Part of a small language model's weights.
Size: 8 layers, width 192, 6 heads of 32, MLP 768 tanh GELU, vocabulary 2048, 4.36M parameters.
Architecture: LayerNorm before each block, learned positions, no biases in attention or MLP, untied embeddings.
Training: a variant of SOAP for these matrices, 154M tokens, 2352 steps.
Each number is 500 + 50 x the weight over the matrix's rms, rounded and kept within 0 to 999. Layers, rows and columns count from 0. Numbers have three digits each.

# down: layer 3 MLP down (transposed), 768x192, rms 0.104, rows 606-641, columns 0-191
# up: layer 3 MLP up, 768x192, rms 0.14, rows 607-642, columns 0-191
down606:529484503457471589549559503503578556459462497490595574556471583481542553492535527517461653512538522436400488572514520532508548590487517429530484450513509522390504540477518471554423479542511556510431521467528518662630507598493523490426518472540455428500511398570549482522521471498455480440474468524440533412532503499538513502512539481437460627533509462512416558328645587503477514499546479492446542602490561502486514489524574522480509466434342536506476503535475517585480461459463455483479447533352483564597637452466470483493533548533538510579499493510615452459549505562514403543
up607:375467511511453513519457421488511556465512520532530502485472499515371529460607424470438522464462468474529498457553427433600481571540467463497566410506484539444484523514529524544530540562508549558502555512547491494421450527496409482459447487545469459546560498472550483433472608404458521486481463456457479511518502515569597494526450503567508439422468554459537544423468481546545502483472519509574484488488460593526423410439538426574557425370342463453535397441542499547429569467504511535547548589385497525508545520551441459594547462559445409509501476540461496529403534512556528492
down607:503449429470468532516526427543542527515481565545518558602459537517457537492467551599462422541500452583527515435492427348565528496450430523433476519457514502520513523503538448485450574573529455484449424486446523502428500555405440468555494542487493559529542520600559572504522542425454643480577535516515447409455462404593600497482458551367477493408538483555596547546589423433478432438468546549551479599596540572480414590473521502503506454399503436481457426542476547543643571473539478562473532486480467560554475634482477334493518467533508504531511523538435526534511470485474481445
up608:577542439551567511493534528498437410429501448445470469466539517558471675586505528465580424558430436493474530547494480443515519573475519567508469495462498430543473535514426443544491411559544467523484473517513537493547474561456505415520624494448419424500672539465531476569474435537516517523485493510492486500508573569541492515477555550388528570447498556463496499529501526422505423470591437487535507478468583459435483504482505495531513484475532465521535426532486545541569508568528473447467506540562451585512568522479495475517448545545455478494506500509425481480472446421503512485
down608:515447454524494546497437475489511509504482467454493522597562497563545468488493519483422471477523515505455511511430504531467598484536577445480548560491562549476454399525499594496480543456552567438562607516567413523577524524436584505504486456516534507497432478506532464455525511559554595556493531522507586512512530539565547431567445502565491544529494523591520444537506480511512498487484501501520544430489523440460454453492484494463569465598488572500559464466548587560547396461458484526549493520542526445557447568467549517384410442449476507404507530464538494582500473457534418570
up609:497511612459590472451519654534574472492592567452495503486514495513375620589467518507526584489447474514490606560561521453449549552381470495502516527490572570508507425458426468454490526484505486463416525543520517507488518505492488452509523438584388462502466429523475537470431552397417515590574519516469446475440528534465547526583488452537528440448517530526427499545470500564486516537458486520393513535572494525396497628502473589448507518577479403435495536547420497484627557533572565420452472557528480553487578517505473502437480484476415478493474425515500462461459574543526462554
down609:397522467528555466526523543500570550543457487549400534471455582499509572510495543508569544410423467487481456504453612449493477436485500498480479504471519465522544528477486521543515468490600592469538483582569432428502523428511463489464539437567570644431448436526464571468529505531519385478587460451458516484436536592593496466497491502482487415513433493474400479483450553449502525459492474513464531373485478476518561551452543481418595462466415453494556487549581581491522466495541382560519474537518455510501479638478459479544473453517522459381679560541415477533446436465513473530
up610:486473563517629440556465520537448491441459593479474529434550471466527465525461460507512488460544468422543506487489509427513539499494508442560544512455526565439497503478499540631510437513568506470462515413516534576576500422414512459534605553494515496517491533485505548485510439543474465482504528493507511455332576490524387466545491527438511404510606581484539497491630550451493490510495477591434541506564553597581522461541517449508551515547459542414498435532471464521519528521535548501463422508534502485472516487382455497470527419509547576472435468409506518520439521507512468441
down610:455530644515541549502530470519591553491475528532489531570468402467569484521488509488474590522493593511478509512522515574548453621540555517443544507390409477439494457508605498513516539508574484405444472498482562582502501523475503468456490570526508493466562568540590460532493541497520435466478484583554472494526596455432461539495412416570392494536454538614532516471502489497521515470489474534459524454607549521477545559446477549514461546581616509460452413441466379488515401531406490510513475433477485522495492479470524464482445598537516501494548526483492565625469438470505536396
up611:462506535474513578413601518439485400523501495547528539485625585516465500522430555510540571489516526443458564505541470484498564531472512485492484502545566437554456436460571404400455575433499517678385465442572540560494440614454383421503458521503411427469596551532480468522510527446540467497383559472500464555476583501432463527638530480373514464424458482448433499529540458492544474575673436491525515521563462495544452478503492518468475553605570488481455532450442467509535416521434528516497490632432530576517423520464640453596529543522473472427500558624462465438489463562529487458
down611:489587488472459470531577575583564618410511517582495562504526378541489498530466528538423495597624604425601505501449452448579566525421429424440462568508473575446628566465547484454564392421491530549521350426489421480504389467377462539527617518479500496433595449492414477534527476617470485542440583545452502500507524447423550527589457472418502464466491509520418486400495596448580421523498513559451497498478490485453463534514541435471494497543504479526474461540600399464560514452441517470497531481485599525446449436448572472658632544457510450539496448597523410518538535489508444551
up612:456446418524492546575468476545499445482496510541504611431442510568607446480517629498459434553513513564552576509622522444539484476473572477595498467519611472556497422405464543576520525430386447541505506550491485554609514475517481641530508473518521362473429529484588473508488589448473476459499444532558482480459469545499545499469425615516577457538469556505497482476505474477533452545420502389492499532441549502486527438483545437446579506525549421448402565445479518490500502589437613497501411567476466485502511451594505465471449560478549456531565583523476551466567493494612537488
down612:525497622545570410442550466409448538506597547553488499367530540430409566486435465456590565526470579484415397503500534539543418543477479506515579513521565485545580546522533504466428576466533550615514510547510547481623451539506434503448478493554542487453397537521464565507541498404520502551511485392498517493607520475441542503473502556484588454582419462560453449501585417567602558513443541489555393530428404486522501601503482428528507424367518538447367551513470542461473593475592477496503423496388467481532575417444580514443436509532426579510473449529462522514473535481475419541
up613:617511510408497505433538636530529391535493506507535491526504548524544590524486508536495504534452554515505539508496546550497511417449510545554604565481513431548516504482503516533419553488535488485536516517559500480441541473555485466469519489484509554546456504567534546559536472504533518531510506486450542481486467437464477501480529596502519476496645526465440513553479539457510522504525430455532548482458500412573455585417481521521604450509511452519484434555485522540483503440360547509514465498500546481516537498547492550515479442497471497432534442475486506482484507559584526433
down613:454483448484453541500518520529495569516536540579461527545418477497436432530543490460499429420501531480572505542546522551462449457461587520548470480493481459518462486444533487436614520526417465522563523467567458464550553482495569447476445458446535469491509461478511458520558527483487541462565469552430619547563518460548476444502513419522447483459499457479519470453505593502472525477451457483521530429481569491503469485560476473454526508508495572465607590449460460546543471403518524477435558492496463516570536562521577513430530484581525475574405546463528456510563577481442569523
up614:580539515431456534503542425599578430406511488513461498538532575501519508443509489470462527435484488598500510463473553491454536473471427538528495535506405483488427445504437534627554455515493501479496570593479498513499484459522452532373442544470477429490533480529539567555479490487579545591481643459611480547516580560496397540473466494396490478552431468421478569472579528530577558537474530521518520458515519425516405517414387377448523524480539539488516486579418506445497455624580482414600511499503455539528468567494499441501491459613489542532496474476541483464469475485408500582
down614:411454520518435455580400505554383513479487443491579535483563509524498492605486498439457445702489476473474508482511508453515554491475437453594471528477568461490507418507548464450510488519459451554473490506516464447529442473526561463506510447482508500476478514491424502533501436476503476415520462516516516523555509477453530574501413427578465505545441474574560427546405551512457454535514524469467633510532481536499475474499577509514532483444449439482553479560510463490451550436467536513484385501543540480481492481541580521456548543415537592515486497464473464494529474538488437463
up615:508462625503577587562415536563517508509541610550435474489550505549512458516505474527499601531546430391542485459420493622527471467578460502578488516474429459432476475480473522496503428482544488480552516553514520411541535442606423465530480451524455577508481490493569599500531451501615449519440500485507488458517444436545527438452513606457471471400510597482637524516531440480491516436460447464468405491516493519430493412579508503495593528620441469533506528427496519603451503494495514545538476420491510493408463453552514551506503496473513520494587491573514550434384524443519453495
down615:436501494473448441490549524476542495468475519493518371431465595554469511509565496502552519549427496524527499505493506387470551544461524449448539480537388485473506510463459403499559541406504391453475410417438502485463482531559603560562512455491563452547467529606486531451445595482441498515542522572471531557499450535468442538437406466440567600484494466544538499446473499465561441585620491522590506481547467461477489491511496461515570574478505452451498512451542387492540550607491519533518490401469506481497540536433547544516536488491597549481490518591590537476455571511551543596
up616:498533491607553489400552549496482540452464445523403498508432513486558445532477575467534525441526516560511436436473533513506611443574529510542457445539558482383522563540508471593419567389500482513517564528534461424511457568449449513468511531609514573510487503524446505477443543477494512498641540491501473526465415542502499513535524493478438442503437483560587515517489509600398494585487449470550502539498477487573565542503451494516487449445565527457522531490541488492477562475385563441497469571395513473610499474517505496454475512531484490455557409472604497511513482513437606565
down616:443519384479475465565467462525525448565467496461583467496545478483420557547476519601474481591548504554455506475466456458508439464490441533478607517587549520545515497522379533451519466521490565542441540490424537477487499493482596573489443445551495462440435518488519493538463454587522495442443417501518479532517505444462509491488549457519456417512432495542443531495519509487362490344570519547541467515462533498483455475544550453552616475503475536542497517486526513543442487460538476496543477462492487438432533472505559526572496493533410469509562512475539536490490472444472384453
up617:566517423441433537447502533524526450497580552535498650471520563526450521406500526471375472393491592455528489367529557453457513479541534514384445459527473434507497520537386610461404486452530585442474563484557485473499487506467441549563588518555414465537510484485510550559438513527480509490518595485475409465496374547458575587408489513597541434539497485551464530516518518473383511445426412448509495524503566529464469491554484444491581515488537530533488444414469546523492536554555477510478547482543551561577569456545525465474492432513478499489461510551557509484550515490498507503
down617:510547481540645568515563580454581533586576538504512610469462567586573472500470465473516396368540498459582609429478443483553547457530486472473438552430551466550449465413550599513469517532458560452458587546586436495444503494457549533503479505491409482446550496592563540479506573442411613550535455515638501484480542541477445500510437516481513546495529384531469512525524564477432553588374471463505460504423531534520464468438489466532591508488509493479544447523478418592526460478628422404474434444476463475476535498544505532457549484522506440418494609556565585532453507543559546535
up618:433576535531468441469519489510535577517467589565484562448478414441452491528567564435593543474482428563523454611522468523498515525459548548469486457578624476515525557536448564526390498522517468462526508501551428447513494577531515467544533499485514452431414538508558476525481529476434533460481411541562466459536382539566575504454555421464490484504556477418521453469479533544480489492451384469539596516506494445535522553467540551465497453533505510510417471489516477544549480498465491495495510528506572479493538444503430500489516576396476593531489526453523494506452543486494467473
down618:454532412506515516482435494493510516519429487496474539478520514535498507497466542503453506492544480621442564405546567461505521541408449520435464531463518563536449498481487479422530441497577507537455538512472451490520465476528450578473526564533481564528549445489493481486516517568588528508484519475472543475495611457516424501535458543497470452531484520492509544492461477449507450465506572581446443544506520514515493520451453556479465486552552515505548543476547448467475475532423463421498535495532467548434498432470482494543472547572469462493518535533436414542571485529470496529
up619:590492568505527466522520463488526506551507408475500577469484432547480516573487510372502506476498529486448514614499517625527503516493421497567432483519450491553540444473374498464486551474382558551392492458574461538389503461432515466537483538561492664499532504503500453451521606450476465550465567438449461564517581418441459436484479493574559521481474528478408480521498561486488535487517471489521502511510526440409508499433512534556520489379462647504416468387519589452458427474414487440538486462544467515615525428521554529612441471588479524460508553489393460483453528487475624502
down619:436477585491556453470466448565623498574557510578544644444419509470532548509591431588461496433594498524492594530489518537463515540408487490513441464627573495451534309433475581573529515496481503483592513485530484497556570494404483515558516548524575485510493498594434499513488477384570423480493552500388549449448561457500546539445390478537634558504480477519517553493425558473407519523519414424474516498537537473505433443539476612558503516492472523458487508507579488522444439451518534639553460474619483514418540527504484473518514485536518493501498487571476465542447417531449507470
up620:470488587613497464531515476468507493544477457440561480449440512519542514556511501459425457563491542493488466475552474534468524531522540503543503667582537539482383538573556454535510487399487492453504541399577517539513437480563513494436475503461457537491570607561538494480540509474414511530530430464441509417460572559557527392438482440560394481451339488481442512598497572463529550431488480560437484532492410571479502435472484536467508538493492490588406486517458492525505472471541415520553516500462542532492625496431397518513511476507509555382548594534484475489559554453469541406
down620:557533505494515436510540526462399534436430553531473542485458550459449488548449487664538433479440520505535439408446462406567556491465483495502489499410560444497484458506456528432476515543588549497591576525570475441540506467418472480496524598523490466442399485543541451518524485544444486538445527416472538467508516484518539587544388434540475526379514511465574599517452487525544457496553518452437507535439577564592560510512515545519609549541538409456514552527528500492475452490442519453464524471505469479451474521486396512555536579488464622483422441365509478521387583448527453491
up621:544581550496533567478423526533505368566477590479465477493462476438517473545482511507446524500428582483452558507510435482587555590459487466539466417481595479436455467411455462476569502552564459468534539553467534455558545533501484440514586507584460420463477506546555461459437466497480423462510428401593500440449519478442508511536540520455467363466602555518424517489564488382490596459573574503452522437475488618533563567433429504555542430571396505513446470447568477571578534401457526575472523479501509494480542477518542468548509511491568496420535616463491557553498595509466552551
down621:484574575506462487474495499559420510542442552565580474483594428477499415528423539479499417490463470494466479581509435538471580539534485479594540483609478483492483532565408564531548710553484475583522486395476518455337626417500430536597418471492530478517588488507448560468466580562543538467524566565446532439468424489554621466446543494491519542524487550481424491419476582442528519452506367531570481431514452490476457501525487568444394429491342448438509453548505525485413651482503476463476500550447539411525549487521538517537473507512433476553471521524449401496522480501538548494
up622:482479477494439519562531406545481466469574424519494531501491517342480554472483480545503505574543529574442378500488462425607587485425524517445390627545557454522484519521453480532577675414484476518480490519402484480498487478449535558507447529500497549540595507455497451568555479490413478553428543450576412410482488473495442500524518519405507481572431589528453456489543382426575504471492506477425474597502570486631539441447492467559437507543610500472596492473414536527465603508386489443540548532500524519498527470483447574540474532422521441520544444508511520461451466495472477384
down622:482458534517546525526511555397554446475540558483453538404481504558604526519492496497460422436433496526462538570438506486586465553585542400497460336410553578437450536485467536405422538518418588490512444435427470495538621467505484546534514505485520506462446495402465500537477520502502551413469515485548517450488520504482539559414399501517482501434487491504511535539531488487435474468480456508547457417467458448496437521543497573464469416491469482513464425496494522542575394549504493494523332601489493475500515475585428537481505535447569487523643595545508531486506483438576553539
up623:482468414499531492517532470478493432508464521445549585483488499524426420588521488472525514474534482548401428504501469450475497506447503482460511436567503352572436508507500559609593485559593504429531555489490371508478464533542475478463530529530574513375504484492523523549465566510524550444525512450502526418522445565474497467536453473500443473530523586468465548496528502500575457498532463503543411527501562462579457481421389468487427501516483504514511524559534545471508479480452457501462506557560565544463535544562438524520463490498473569613463556485454473475457470567537443537
down623:442479521468509446482454469491503531458481461565502480407481535499468496370497587513439516492495484477532521475524516547492532566573493503597510541464477525477567464461484476400446460508487505503531503442447514403488495484468528562484430494530494494515424452527439398500497508481513572417596583518503560525394557490588406564480534565493511490455493472463473491406529450518485576488473504475417430554418486457454484453522526436543507523441541521442558564519522578445578463524498463488569543484518400524464520443490499412501490488512520495511541497533536500587529511522480449486
up624:467507521496496533473416505425660594523577505539421514507385544493538430452376464414589534545457459537584483542591518487512555519556402474507449485577495542533528523491487479553533458470607534463593555456472524527582563441515552544480521463473547473436547450524538453542463546384433534587534447495518468543422475497473449526504432520455568513517500486462423457491480426425500460509438369516473420499591571453543507518456479520523542478531477490450510389438548552518485530477571504522609401453545495461432504553413533564547490519495448647419483520414497577544436439463509551465
down624:472602570563501561492479464421531495466452466462406577554430504473554518515515504442453451493500484409490435487551563667412483529458537501417447461415452516615596548435574495488507434453596512446533444434485598453463543557483443523520522543452500513436472458516535455476466504534490597456477533497472487529633513484489441430513500547453515551505431518394512455503538452592423536639447496600382475546513507534549528520500469500449620588457587495408437494445576612512512473550589574484494529522459407481427496520543520518466531543503559421519466496407586529541512468494486437564
up625:561523501476451490485530458528507410552499559553451401518494522572471517474444468538551472548491476483500397478562465670522496549504439483542517504436525523498401559470513493443546449546416513538494428530502555557459562484542542497429404495539486464462505623475555463490583494443517488504555537451574484470522494483487551535565499471472474437521434524375455581424492572555440608511428500470563406580532463532575510463535480477530452529529554549487438554422538580555559427389615512555518520511492467476520512582470469531403497484503559472485585572461548559548438461540403370377
down625:426457540494488585515560470463514515415517539449454468545507548489540531483537457541562495498478469565516558525622542427512487566620493524471577540537439456571484415515457455509528483549548457602547473509475512380500538414553552470545478442458547449498573488498406571504509599446480465608572544482429596620528600493614582519442460511405518431498531493388428455538498522529483509494451507505497477498458518492616555493500493493590542529498493542406572522489530421489445410540525549467515498502554568519493494431525499416477506603579580416477454478565497523588531520573431519486
up626:505455543484464470488564508516510614520502440509476502484460564428500473478588564466567473523524472501446318529492592459446452482451419567452366581547568466443458546623487513504460527458465525392577530512462446489532546475569429482459487494549546485530611476544512501442450521527429448530560486449573476439568557450361540504484547507440431534490557541501667562517498537471467565517500485570453468623436611446450504565440449512510517450499491566506523460497453578477477476522523548560501455535586582483419430493529614447539445532582443492492498568491459544517487482426620442557
down626:472452579523435509496570468441413488427489559567600485453510582500413459460450459573520503471498570502506453484382538478546483553595501490675513579538491588527479580537529617371453500547435459569524465558445425475523461472392622537527425516485448507491516518461389448500540477594470587501461545463465512386530618547624463497494573411521514473439449567548561568566575426528390604484463540370574515563466482499520550479521505634503470543516457444470484523488452585586452564484566402576432534579402414466529504509641479487524593482512553424489503541514488505519503561463492533530
up627:488560531478502462468566496504554553521481559420432522498449429489425480518539550567524463454553494582425448524512391485402414461402524531502530566562466471516505580517550492526513459391501476483548577606540589525544533489464545474481456505440565490522525613455561494459510541515425635504540500539507522487578472502461493498503509544445400508450553507481506509528482491439533550550482466453472500524419628493553486533466405512443531535461500583483434533615449496564539434517531577539536544444553583485537485488620537493460586507596402475383596458547500485520440461505424537482
down627:549531620441551371443550564425513441426539509480520424476438450602430522506486535468491473529493518567527566521562458529509485463590452468407526478529504504570457502441449526515453458428450517487525513504462435550461528511453508452440481418507544567498488492549584559372569437525443511463515485513550517523455443500497438477472549526473561496443474517495627561539437395525582436500443529467458532472503485426499517450413477588435461460407608580554579522552464453509544409564440394559538454391577519497503521411510531528558463477458435447454521557527428487498439449539582458451
up628:581579527449515572487509537467522513534379545460483521601510475434467436382507501512413475511577476481557497519464482549503555469454449445478547486505454378582430552568565460542479410512588565448514518510447500389539455544479503398540501432458507510547564508451463474530500536555592461513477449485438465554550525429507474456432529580483452451483587471507601569476515624522490443466541487477580535624609471431481420474383424554439494558513574518432507549448472547545523462512543551476411473483590529519463525550457430537565511578506524575480513545526438459518500480436543535501
down628:467493469462618508419404513585492462466497429544493506471497551493430489531534499522383605505639485566486473487465486563567477448494472552511518477411490480551557468438466445501488496549557572403537466435594557466471493497416446463667491476512508473399526493473523436472438523464472420522575530477528461585537519483469446438564435523426410413558641521462459379487600452402466494581449569549542417442504573431518532502475479491453531491389548493514510592493534568534428393452559506546403480456450429548501514579521468471503494394453643525486482515390480622417420364530496463555
up629:507474481449493496476548525493574516502459496475440475497485479512427444473453486502482528587417465433362447543538510478525521491409443469565628545445522504452575545433517479533429527548526489496508507474577412476503454546509436537530554407578464415429489515481531493608457500583532488498554542562482472494463519435531495553402576536510553536526443572416523519426560556493516509548488505579496525445522555503489524466496564519548545459613477434554474441442444511501455516545516578497457548487459451446538502451483489443494488523493504488535568508463408499576507481551514579432
down629:481449441496505518518499524471418466518530516470468441511511567424517496470542528541394438509472459484564434506510510510501530565369533500545390423523527358426481463393523473511551438470475444498439510434541541439491581568447540544454494474405476500535491325424490511515510465510565485496438521518523480474541542531528510456495513538495515524494452496542532439447455504476447477508539443551506479460469412498525509543572517502529422519473541475451497511466582482482463498502479478414585512534525527542464471487446468463471470518489524510442456443512486500526533460537473461553
up630:522446525558579508511429537477557488484446441440475437537535458430580590517495574481489517364592520435509544486425442488523513538495579588499417523619492497511469523482517407475432533479432395543477431484551561548526478493538455485529514553522576473423522568533558440519507564495509520487527503494412429544480481521460506466544498456540532512428424447505542493509510460548474443487462583557506513504518553577500492427515511422553515494497471511527489516486386512427582457565400522428528531424485492537518489473601543555546468534471486465519474462454514455506506537477424460485
down630:501498443501442446415485498509536451525494496477474485490514571515538550547502534394434552482564500504486451453471503473469472530621506490533465487503464520420560509577430469471492383584552544445498456563501499466528453621505444472601572479554499579490593474448488465454454433518467609446399488518529460473484579475483487481529467549444531562550526520509467442511523498529517498430499477496484550529450503482463461498557498578508504467435525467521449533489531533409606568492507451521506514466484500532560488579449443536498455504559547562494467491440490528476533622513426479469
up631:481477489361436449573506488571541570586484477504490465448516567518544550418452536611525473448508511551452458523512476541487413541447505669509470519536523572633508509512494537430549524473559532512539452544491499538497439534473549593495534448457518509579488506535587567458464527448548541537531489502519488504571504507587496481553537446371491456490558564535360545375449503409491468566489488457497477517497623525442456530442499523536547489465460554576590464492476505547478512402469498527465613518482511507551483562528424498596467487473402428553537589527470510503517485543600437486
down631:590400481522456544589509484565471481494472401454475496524501469464519504433501508530492498537491456596578477461548609518556488510476506577504515551580430481531463534440432531509525486492565479601414458505477512441475590555503472517488428559488472501489591502442481508493543417566460479469447477582512487523533460583550465580405396564500567484569462495510448441558612485526534573494490513477496440453511445525478372481546525526548467423542564481424588415473506637415485402459511466500605573533475431597478556464454536430510495438487556507514527484488532455462451527533518489475
up632:548561541504522458438497478545464542526545428493440547508399521619510421572538483484515519498474565507478485496504419474485487439606533541484563470477388448520487477471495443496532546519465412577515574529557494515517468433529604461512508499424549517521537479478491479567413583519516510459429578565423552491542446530501430440529515407457461502598527551505467548467557486490561485383579533460579465477526509552487635500442425490434464524509496492368615513458468546489528472452569509468454444529522557495627522445466473547460524485474516480546458451458526499454479491588512561516
down632:445558587520546584489455498509521570463465429468415543614516442470559486447457491479481531474544541517522533481520540504512485526477471496510474378562550434515446496490546422485515454503517584506504445520572507639448471551477467470476502550509491439473536440511546480505571443521581553516552481532531486644556476449595425469548509488494531410574482499487495437554528532501552555475484535516386478512509497495462461536508578446433501470499562567527460564552403444517447387457453452512476540469409551540531494587488331550416512651531537452357506412432450561495483427536437506557
up633:452480536551609492559547533432499469536524532549546540497426610457463520545519405560541486412525450492449595419454484534533478496536481524394476537484454430474525473616487493443499458500538508493535436463488471564422591500433564567607554417527432523418414621586528479485527379557445525548461490455524477546453583504491479500475533467483470489491626489452472577512509519508522484505474443566511524451510533427563515482460500434476482508500502475462591474557468524508517466467509446552393476559472528539501497443402432549466453574472546454443596444437477453454456428648485535398
down633:509523492529509479454533443443533451496411552424522487506669554508471474479487457496488540507523419474439453378510462463524488474484494523452393513515561399494373482419473482532514631483442482457491413535501574486484457474526471518485511466395514637448519509513483467552465490439484522493558626509413486531549482471478527320453513505547539567494539467447465511502454527585411463535508523519461520502583443512582506415476450531442473516493512493594487430451567555425548612467553474507541574465555566519438504454487494505494607555449532452473617525534401482440503625452431445368
up634:494499460471398476472550344579565469524503497501525576529596485530545596559560586514458592512477526551543550451481533501393396455448531533428484542504467393522616410500484495450528532528502510450522464534495522524447415442423462439546485417493480467437523528428513456435479509457520550571569506533540508503438473483458494477478608547448472483569509542528415507521477549587444475401488517515467440570487577513519420526487432482475484525452516511510516469598524457514532548443480544561431570509534489492585517561493401553474431363469545549542503480484577514520549468491529561508
down634:499450449471508470507577529487442435472493438477480454537488505474479431529497460552547471556491502529495550517429458436458424490429555511415523550515623537490458521481573474447510486577470557472471475514422521617567572512525523527618445528586450545501492596506456540509420538543475494510454481571448492501488567511479495505481431476484489494516568489580425541418517388466486504545465543483558535517549521538508446577507509599452507447586555523453451581511486487519485547539505536523512611456363460472525437512498474464526473583474492574498397455484456431549470492513529511514
up635:466484497409547512423523595483521577457479495563481553519488414548456474424412440488456585356517547525450494447533496502533394402580516478455463499451522503552481500439527470417512433525499509513556445506500526533533443490425507534441451510432595443479635569580493518452508566503460472481454491564452482518494453450439516501483543525504522481484520525428433474425596506443518440556544434471505432568498479546525520552480509381515477497587573580536540429416485601489511448481481520468521491540570444495592503446489547397560552487595533457434559475412485537527511476518425573572
down635:510470361522512492538491451540430474486425545512459478553476480573528426579507487612467475567462425401564477358523597471461499509415442484597509463523538452509509435447367598449478503544476476452526427495505495527566499560497484388478485503461491565568507521502442493474579360542454542450544542526497423393472531528595455472579533581534474482462441494553512481553414516598537515420511503507546466498524443478514509601487532547519523574516467417579473406455556549605570418529455492500492441495531432504552472610438544603456500536496581578479511489435479474424467505457506506488
up636:489620419521432545513510487477543567517473473565511475526458590519443455483627552464444426497633497561536497509576437498498573503539557606580553492438453592570497496528452439397486427582492414494528465502415470472544528513480469460486520510498506498457471524521492376586489492489489468509558512518411480373562438499609581511603572426458460438493495553498530463483539550476435409510508544531529512470516521469499473488423529578556466459467490435514453534523429512538456424555494425601434471491585519442514524559485474499560437468452506380461475503547377504496553478403518553435
down636:562546504420450456525517400498512429563511507455585485511452554454551493486545551448551384570579520542533439539455553465596497484472444485545413547532466491457522319455437491565467540520486401394459564481559475405542536530505476444486420584410485577489536553493549438452427449487550390512405528515554521371493501409477506527544524484550551486560395503479510505476500442492522531590518397479504517572553534432494429506492481456486427507448553427454475522572517499491519481585580447497492506524391535482480520571467496551587481502476535487396530422493586594491503474564459446495
up637:544494537532534435457526542486477500486426457514545599470450491541413527486495463497471494595475475467567529498482502556555542493517555533459457481533564468481549571497550479442485538546499579486552387596431455448471540481523538439483482504472496472562471563567537561516434539536510449525465459534446512641462492462497512580488520548413536490448470503503517450481582573455523434504503523503546396439519471569488502519443480472621544402553408554487519590468491472472549489517539533503401524438502529601507465497468564581458448561511427500547483573494494431462447451460411489404
down637:511566564524442495531508531417571544568539467495484402528576483512476582392481450534458473519569495482470481465508445450477444460525545514491520504501501547376492479488530540510513488510459553472541595485562468407582460482512521524515492464442378455506632421418508460402544535512495397515531537528444500462660427509473521502504472515521534514487513415467527444459519524511524546486531450520445503423504487549572480422511517422552469537578383408457463497538461550527477570533539509489435479489501476543451475525451530439487491501521521454506521500430497505504402555466463456407
up638:493532542456422524466498457500585511529430524428458606450443502411491510501499542465510517588467449489558572552444508519472545500529481508533467519512646469564585497445510530464478486431488424446556482550432426463455593524555517373535535479534537488647481544577515634564517478486494616465553426407606593500410626563479514558492564553468474465510607485444423618525572513506526477512458471541516511531468580440512481487477516609481457539528398473436457482525536490486542503375522487514433496459506596448489501460439532453586533475480431415496495484553495587509504520587510467541
down638:552484473470486447411542458427519516538565511524533502487490462465488598550503486550507443540511490531481430557465542513537551380478451571579586494532535471478447549545496430424467469549481447488574520434449618493437557547467540537536447348524385545497495437514515430573559395505533538475479469544612495566459476636461498405434502458560508433570487416544492485483566584517474459534476539397441530508401482484420499419472572463571635497446502507500611428454481475476535566461486567551507502513515485530479599552597575510496491431405500455485421457500496428607597548484577601527
up639:533503527491499524461498463544479452492522488493555452506539490598511446523458569532488507497456523558448550544484485457501532427408497459500545600468475515584381524567585546532502429551567467467471426506513549591456477553526487489490532478503588475362538527424411533473513542490526555406490490380449407461451476574517458510586486584450486429557473514448473515451542588441458643504550482470545525497451475487474407524523568447494472541511586460468524547532511503464466495504466479533562494509451417509501552482393465480469506470436578511444506565512512488376542451391515511502
down639:522486478391491451549460625548542472499525439539473507620514522413473483450477507488493388446540445461487587479494503449503496505513526489515584515518473490522511500517569409412548516453497516432417581521440492540511474529549577463438445462546430504402460459521496477498498496584413534468585431476466505506523529576427494525560471468431438445472503461516468591485488473401528489543481635437462506507486487574490544446416515476458506503438544459453492552542529507524511420553603484519392514475557584455457468474494473490483543548504498457520503455471496473449503491454503514460
up640:529591489537465408451514662472555477505504507434438514457481472560501474404476518542515503469491551449453439535452469388515473467451586514552410487464533485521430502508515465503603525469395544463480435433477483569552434450579464633552389444533482378469451499553557480534524493477508430440586438561423427515517501502446450536547467521444533538309534515479452449460458508576477469433571558571476508466521426533527460520532452478622522473623473604530554474457460556507549559531541643509430483478514506529473490560554546498484481465604508573483515543502398538531488517460456473521
down640:401510589516577479557409502640448591550538492510460517530530412490482637521600521592523595458481542506514450516502570525550479564544552465598464513443480480546457506473522533476503517486524567547513548529567493524531496518508444512510522486536465427405488515488552422387426500615454545464478472491533485413539431511497487545477500545500476504477511487548570416600443527568508475463426441440501544399478527461469499505453519494528425484492559474420440519515557578446464575540487522436506586520571510463528486416474554486477576493447632549466516497464433463369600540460474484574
up641:440495486401466431407501491472593355442615539561558400443483453520485458439444518534481427598431506493460552623531487479476430505470476521476647592494566633515423466525497600495521470447461570460467531530476458531508400492475488430469462630500613558325484522500443510534600501553515444495606508428495529505518487496494526524535510513471407401561504533523564514497564460546497493484572502384400476555491592435551488472549464609480538502458504480525523543496451458514433571465533461342566487449520494470503564417479451510423577525519496460427529444461521527495447498497572548572
down641:520485515539586610539554524520494504534490512541464451456506513501495463488497426561475514506435495452498480528546513464437515490440407496530429440501595433474565567533498496460547549470530491552474520436504385475525497535595519541470496488428503544492548491488544458464562441643470506612510664602470439509457540639576485506542419378503530442507533526475493536529520442524444488531425535499487522683460446572459419498490503569425578563518536512559605562480460536425515506440541469481503543551416426524484485547466465478333446423535479465616460523415456466434401443465508463566
up642:498500437546415464499500473467482489524565439499449501548496399527521498524451522484526441494489520433529552539524475416517511472482488537508560466546546526510532515539597525610607464560401533510469450484384518514539488498529476490551499542512533502541556489462582493497474646580501524529345570507440441519534419445487531576479486449519429480517396481496539513432546429451600510445453383467436497464492524506546508532520609512566525502522451533470438474404540450473481523529387461442487479612498426570523594526502398604439498540560486429436527504465504511507562495494528477540